config.toml
d_model = 320
n_kv_head = 1
head_dim = 64
norm_place = "pre"
attn_scale = 0.125
bias = "qkv"
lr = 0.00178
beta1 = 0.9
weight_decay = 0.13
lr_head = 0.00833
warmup_steps = 483
schedule = "wsd"
Each number is 128 + 24 x the weight over its row's rms, rounded and kept within 0 to 255. Layers, rows and columns count from 0. Numbers have three digits each. The size before them is the row's rms in percent of the matrix's.

# gate: layer 4 MLP gate, 640x320, rms 0.0823, rows 468-523, columns 192-223
# up: layer 4 MLP up, 640x320, rms 0.0811, rows 468-523, columns 192-223
# down: layer 4 MLP down (transposed), 640x320, rms 0.0776, rows 468-523, columns 192-223
gate468 104:136148136178159125118108115119145138128152148165102215118133158158118145172119129131117085126109
up468 100:146142145099105138109099106108140121110172141104155136078143150134132144155115143137148138093130
down468 102:144130142145113108131121132119125146129144112134104135129154149113141129117152139136130112143095
gate469 101:143130189143129109125127105099153111151130158166141101111144093167164100075116168155159115071098
up469 097:108161138103150148136119115159147118141128065112121126124148142152127115172140057124123137139118
down469 092:098130158088103094154101090179188138115133093157105154162121151123137132116083127118179170174095
gate470 097:162141129074113129162188129123149143159151126116138089151134160122110159103113105175154138123124
up470 098:111163125169122089134138087118117149098155156120134103101120146139125113126132143119130139179099
down470 100:119169119131127156160107121089104133076175122125126131114108117129122120140108149111120138149110
gate471 103:181177127119152148138150103130097073134128180096118144136116101098101139109140095122103179106083
up471 102:138127093134148083113165103140126182155136109147087149137180100150155097178124153102107161120136
down471 104:149126133117141135125121110173146133117115085162143127165111135101082127115141140142122114127138
gate472 096:101118131119164143157099105157153120109102150155109123124105111118112088163152124128118134178132
up472 094:128126137093128138167127119153201136114132134177127106103137087091126151114131148105165112163132
down472 090:108162143119110129078140154122100130098096154129140089118119140121128121116245118081140162124123
gate473 100:135134097122102131109119115102119133130135111106128101119103137138113102126113156088090163123117
up473 105:139130123130133098133161112159183137108149142148133122140124070128179129073128126136136125141134
down473 103:180093108121157135161123124129137111148113157161142108145070126102131106097034114126094144134128
gate474 093:107095086113161104159104154143128123163085115127121114109116123123141150145167096140146120139131
up474 094:125101159111128140082089086120122118142102095135159172089155105133136180121137134138069119122124
down474 096:163150146139121150132182101105115135112183127092143104111119165154146088150021096062147159135111
gate475 101:149145132079104115123139105144111091115134150136151170155142074148090177137114141158164119130147
up475 097:139103149138131146139107144141142152126121105174104114129136103124164088103119133098134097121114
down475 100:121181119128122114134144116144117128142137126172105144174131149122124140142117157112090142138122
gate476 097:162137120115135082121110127124130139106110171126097158091126113131110095174122145151152148121133
up476 098:125123171155121127121105127133118129167097102096121136110137080144172154103190120143157143122112
down476 100:123133139108131176139132116125150107143112112163113097157130104109112103141117119129171140105136
gate477 104:136158150102134133138117121105108118086156115117126140143143109107152174107134172126145115104121
up477 100:075133125152107125124158101139159096156113127116172151137147114113152119131112137140133186118133
down477 100:116096123122088135145134153117088146128119110142055174124082121110137173118082122102144076082158
gate478 099:153164199141095081143184122116116120102114126129106109135116090142121039138103144141142131157137
up478 098:165160099146142151117080125082109081172120096134125118105145130096174150093132130083154139136180
down478 097:099114172139184152170137112162105148122093103104110145150158128115121101081114122133117122143132
gate479 105:127097135133143116129173127155107115135132135122151108146133152152165118147136087138118096100126
up479 103:133112144084147129120085136155162128122133131133117126096153076128169124128126096136142076164181
down479 104:120142141131143110127120108095173130142125140133161131102137171153130117107108130129160108088138
gate480 097:143142139170131108139103083203066183136107112107132138159112146152097097158127141140145126097073
up480 098:118115126115145177081114122115113172144167118119159145137153115148139155098110112077118114137118
down480 097:103124090106147120118133128121167131090128100149144166138125130151181102179159085170125150112157
gate481 100:156130139132139094130133134129083121118129141097138106141120171196138106149069136119150124109104
up481 097:107137139082166132111096142169111108143080121180115163115087160143153110144137179157128103120118
down481 101:156107175104129146100141146123121109152117173157084145139177162137190107118121127151125118126139
gate482 102:144178124115126136139123121118114141164154136136121131154143129110190152108120164117135102110150
up482 100:093137097164096127154108150110138127088058089112139100115132090143135126130134141122128118188126
down482 101:163086088133143118149129137127147117142101122107178137135160135176130079153125143087125165128107
gate483 093:157108126122119126133118105127115154142139124102094111139080134154130126122172107113120102101166
up483 094:090137095129121121087150096132168163109145132135105141122152108102108089116127159117145096113129
down483 096:112117128117148100129110091144122124119100139060161139106103122103109128119150141155131122121120
gate484 104:150104156129095130127102146134115117132118137138148162138137159075155121130097125118147166160124
up484 104:131124131141133121105111103148109109106118158088130135119183113075150128124133125125150143127128
down484 103:115144167142107099135109137152111107124119143143134111142143133109137171123140135123172138103130
gate485 097:105139159111067140139142118112126120114101118125159130131144178118104131095137112153122120141145
up485 095:097142103135123143112110159121150130107064107123112129142157143113130172101114131152102120172103
down485 091:149127143125132132128116143105119128099087098123110096118146179120129141124141110130120128109137
gate486 103:153181141075113113139102124134086138126132175105094113162111186139137096104092153159162120103113
up486 112:121116181124130146168162104111139102166134113112143148113090171141127121076133158134094090160153
down486 110:119147136145112088147130116143126113147129145119141144123129156114122129119024137095133151132161
gate487 097:116108132084178137127128118127127099142201130118145185128122183102149096153115115113107143092126
up487 094:115130147121144115157138133134125124143095129139120090130122132122102147116177080142128114098118
down487 097:104166072143100098119116139123128141166140147157123129103139094116134133156180128136128126092181
gate488 101:114129101097100173150130144097141125146122109128165137164108173135147112125103139132110169139121
up488 100:134114084150120111098168133117161134118168113125091094119104146103084135145115119093111088120117
down488 097:105131135129116121131148134146124115104165126118139125160166159115124118111110124125145142166107
gate489 102:100163097107134108129111144137142148136133092087105150127110120140138108125084154110137130150126
up489 102:155124150135125113115146127091136061115122180154140119114145157139126181128099126120173097065156
down489 104:101180151136128122112112170107109149123125130108114149178104134150131146124088157106161136100110
gate490 107:136134088109163082142101185139136118125127141113132132152156114113109138152156171127130153147107
up490 105:175156107132159141169140107117143116133128119114144115107105175136122098096141115151120137055110
down490 107:118084127093174122161121156100127119130139120142137108125125119146125097134156089085085113160128
gate491 098:096099151112102149122155096108082123150082123124133119133136099130129109139094096141143121101116
up491 097:125154196159120137155130126180144125107144127078148098124127165154123087131134157127152121162137
down491 096:115112107108090105111112120096105139123139109159102143146068131065121132138126098154109120101122
gate492 101:112173119138098109120090108132152144139163112124092091101157135137141144154133108131113122140128
up492 094:102194108167122103134100133138131133128166152098098151153144100094144123133133146139126148151086
down492 097:146089146096113118101121135154088171146138144144156104094095129138082135163069124141124122092118
gate493 105:099158119108169129166118112136107116108155109129102122174131127113125093157112111112144146121118
up493 096:133127141118146169160129106165121116130094124116113109094155102156100108158145105138150151106116
down493 101:121103151138140159111133074125130144096105114137146088083123121134127112137219120120090082139149
gate494 095:105111138157099151151125097113103145145123129166138124128158139121128103113159110136149118133146
up494 097:131138186120110139151136157156114082105142123142124160097161123155068139139140107185114166128118
down494 098:147109087121156135103161110130112114172129118129117131113148094156115115140129165113188121111141
gate495 097:124127136075090143127102128130132116117121121141121139109159088140112160125134133149103141109151
up495 094:103116158101105111111129129122154135148162135129171125157116131127145160108105128077115150152139
down495 097:132134125134128151140131144133153139143117148117125108143159137134104146143102106134124134122154
gate496 096:161104089161120128137121116158153138106108112081116125110145165137131203102139140133119184121095
up496 096:118117143103161084137140129109110137153154132106110115156210137125110129161108102104160150151189
down496 099:144148138103081093132136170185160071142108155162150136103089125142124160129217144123088110097097
gate497 098:135116152125135106165129106160102126131130128151130099153121114154118137120105126152145130135089
up497 099:157127093107133138141105152103158145163147112156123105105131114117167145145118187117113132145147
down497 097:163154127130161117128151152179132142144173126148135138144127035118169149132077158136111162116195
gate498 095:142142125147107139140086092102114192094151104130114150187087131129145122184113119135133173144123
up498 099:101120127177148142109143131084106143099125089107167146128154141106128124173158079190141108110091
down498 102:148158135113134141136131128132139107148114114125118136088166117127126107136237116126089115107118
gate499 096:114093145123144116131081107127121091120079132135174161176160122128094059136136111151114069115128
up499 096:101159165133148144141076152121154139114144088145187147119152118100109109099140125117154097128149
down499 098:134135149129127121114143085123129132113150113097134141113155144142161134142120118153111130123079
gate500 103:151148093130163082126112131143123092122138156142100120072128170128102150076150118107106129145171
up500 102:119127096118135103139107073154143081118068117134134115138144115077117104132127139164127117143110
down500 104:082103148102166094149138140136147100084131158138091108114156151134077115119117151144106145122120
gate501 101:117174128122155087138168140145121109116122131098123091114110116108139107103098126165136124135129
up501 099:091144067120119120148142111174155121143119155143125122155149096123139122128098133135127151113157
down501 102:152128167126125137131121137138096141163127102123113107129119141130108162120186157131124163142114
gate502 105:103164112101116102072117138085100142125122126147152140147123132074135096110112155080122165164179
up502 108:129111108136158133099125125121148120137148133121151158111093144101113138111134128145091123131118
down502 097:132140178129127130183112114153155119111137122158120127131143118157146186147206134164118115108101
gate503 104:123106112125095120143101137106125131147157127146144119120158123130133119171065147129090088158136
up503 101:119099135128124139160143110139106159136143113088095104126140083119103106099124156128105107107143
down503 102:133171136116143144172148123163113122147118144145125121145096096088155132097168109139083147115136
gate504 103:112130127138146107128139142113134128140148120118175166132157155156131141148154107127119143150162
up504 098:150097136077109108161112153119121112092151140108106140168106148121111115138152141147133159146180
down504 093:100106149193136109100121177137150180090148160081145174127169143157122130120202121122177155160145
gate505 095:148118160142107127145179110128136146159115137109173115108149128134150132135140096126159109099130
up505 095:164110151087117140109122146076121121106136160094121141103079142135151122176105133158128092108122
down505 100:116165096161115145145127144139151153147146096131142114159097108133130127075204136112135125151113
gate506 105:127149129127115114150138148129112115151151121133137095157159148161136157131095177097153137145147
up506 112:078152130169122150089132146141121173136121125143108161112097098135176089115150127123118109131090
down506 105:146152161125134146112136124171101152144170131143148103119126094173137117153119145147151125100123
gate507 095:108120146088114124133131114138128122155135094119139102128120104101147153156112166136178120104127
up507 098:143154171124125146136136109148126114108156077083124100078128084122125118140157149199132155144122
down507 101:170132121140114140131154144166145129136160148100133116142142161111097111109178100130088097154151
gate508 094:151146117138113147116130110178124112109125164062112120134114133115094152114124142118189109078133
up508 101:117105139181122155087148087176129118149164108116108068134141148164113122122145098176156128113126
down508 096:116148119149148144096137149136133112129141073129118114121074152112114183159223085193127094164186
gate509 105:098116156130126115093112163126118131156128106140139134127154139102089142142104147104120108138170
up509 100:125130134118151134126139154120124173135124132118083110097100117144111146170069109105138127139160
down509 101:095102117088111175137119153150111150143124148092139076106096148164128150170104128086156155133104
gate510 097:137129127131108122149128103123112100118130143159149092111128193128143103113097154161115139102084
up510 102:139124131103125155107115159105107105136136149117110128150119135125111132081089136095113158099150
down510 101:083090167139116138128126118088150088123158078117119133083111132121062116115134121125144145137184
gate511 103:125110089147130123132114142110122122123117113156158142075124115192088123122131141157176111098126
up511 104:080094155141136142110167118115170171119153106114129115144097103134111107137153121059131125142130
down511 104:106098128097065113152161113136144125119152135127095105170104111150069104138149095177085152146119
gate512 096:148105104138136071153139143103071113148132152150128152135182129120135129127111106121156153126157
up512 094:119124127096096150123128098131105110109130113146165113125093162133138165129096146158160150102112
down512 098:156110121103145151143099143106125113141133084147143166139173146150166121111191154117135117116181
gate513 100:116121112132144114114144153101132119146099119165110174148157142091132116118143121144109152140141
up513 098:085119137145159136153120111123093105147095150084093133146150129149148118116118125158124139128126
down513 099:159122082116109125133130151138092160107087101107144141097120134087148114111103121125089118125136
gate514 103:131130107131131110139125145118176104107158148159155112135099164123142135127103082077158139148125
up514 101:206136122111109128157134152125096089120111159118124135087103072121105118090136154123075109128097
down514 106:137156134130100141125097107118142127091157100127099111155101129089182147123053131116099109133101
gate515 108:131124118134105122148081132127113162156134135076120105151156133120126127115116184104124145110129
up515 108:145151200085129137102150110119098135096158085127132121127073112147136112123120119146093085144101
down515 108:117102094143165140109106136111166132116135152100153120097138071107116114121184155120166142083154
gate516 096:137117113135175099124146087128069092131141095106106122135105142111143145161124069175155094107172
up516 092:109108170117081110110145174123158132136114159157189153128101121127158157125137173119128142083120
down516 092:098144085107115107181101128102144158184060098116120089132084129161154072119150125087137114156148
gate517 105:106186101133147134130106140083146147153139109144106130146130115127115106114130173111152128163122
up517 099:092120100127145166177138119156180148152157177139130159132122131155123132112138152117085164116129
down517 101:119126131107132141162128145134126085134113077134144135114083143135124162161131156133096102109159
gate518 101:120148125167118100129076153176130137140132108079115114138143130136135161135129108081127174133108
up518 107:135118146140190124139119145142123131137178077122104144124155169131167159119111151065126113143126
down518 103:167128096156107137146144096183138179147096131111104085142131118119024127113096170094162157102113
gate519 103:093165075113098159092145135114129140125152122154122151116145163144126107120114173100124150120123
up519 109:133131172171152150126134086114123089141110157140124096119141154090167161131123141125147148130143
down519 107:120128178140118144120141096132130149149141148157101202175167094125121097131147141105144124111124
gate520 100:141162106106141133132152136161120128149128143116117131132151152096111142102108152106134131090134
up520 099:094070130095103085051113138152157122147107143133121105124134139140115146123136109089132125131172
down520 098:126154115155136127163117156169116135121137099145107128147147141122151121122109170161093107150088
gate521 100:129146095116159149138103089113156116106111153124154086171136105160136085133107138152138118107118
up521 102:102125157122122102121110141098107172147136177090089119112181154111100077108109161170143088181126
down521 096:151139145123101164142109131115123128146139178105189134103181140149121122067002137182133103146121
gate522 100:136113112120094153145142123134146125150126142113131128168142132109129098145124167119139111109147
up522 097:141146152146098129138120146121168126124139135172120101095129115117152158109101143098139151147094
down522 094:137160154098129095164134147151168141122140099144125208114126141158149108160104124130164157164139
gate523 098:118135115130102157145136117138097135119095103150149141168145172116138140129155117189148143112129
up523 097:148104129098136170112119131135138124112165176103142128095147138178134138130137132148134115141140
down523 099:127101141142091130135148120104146101146113119116158151137109183152145062147123138131144154131135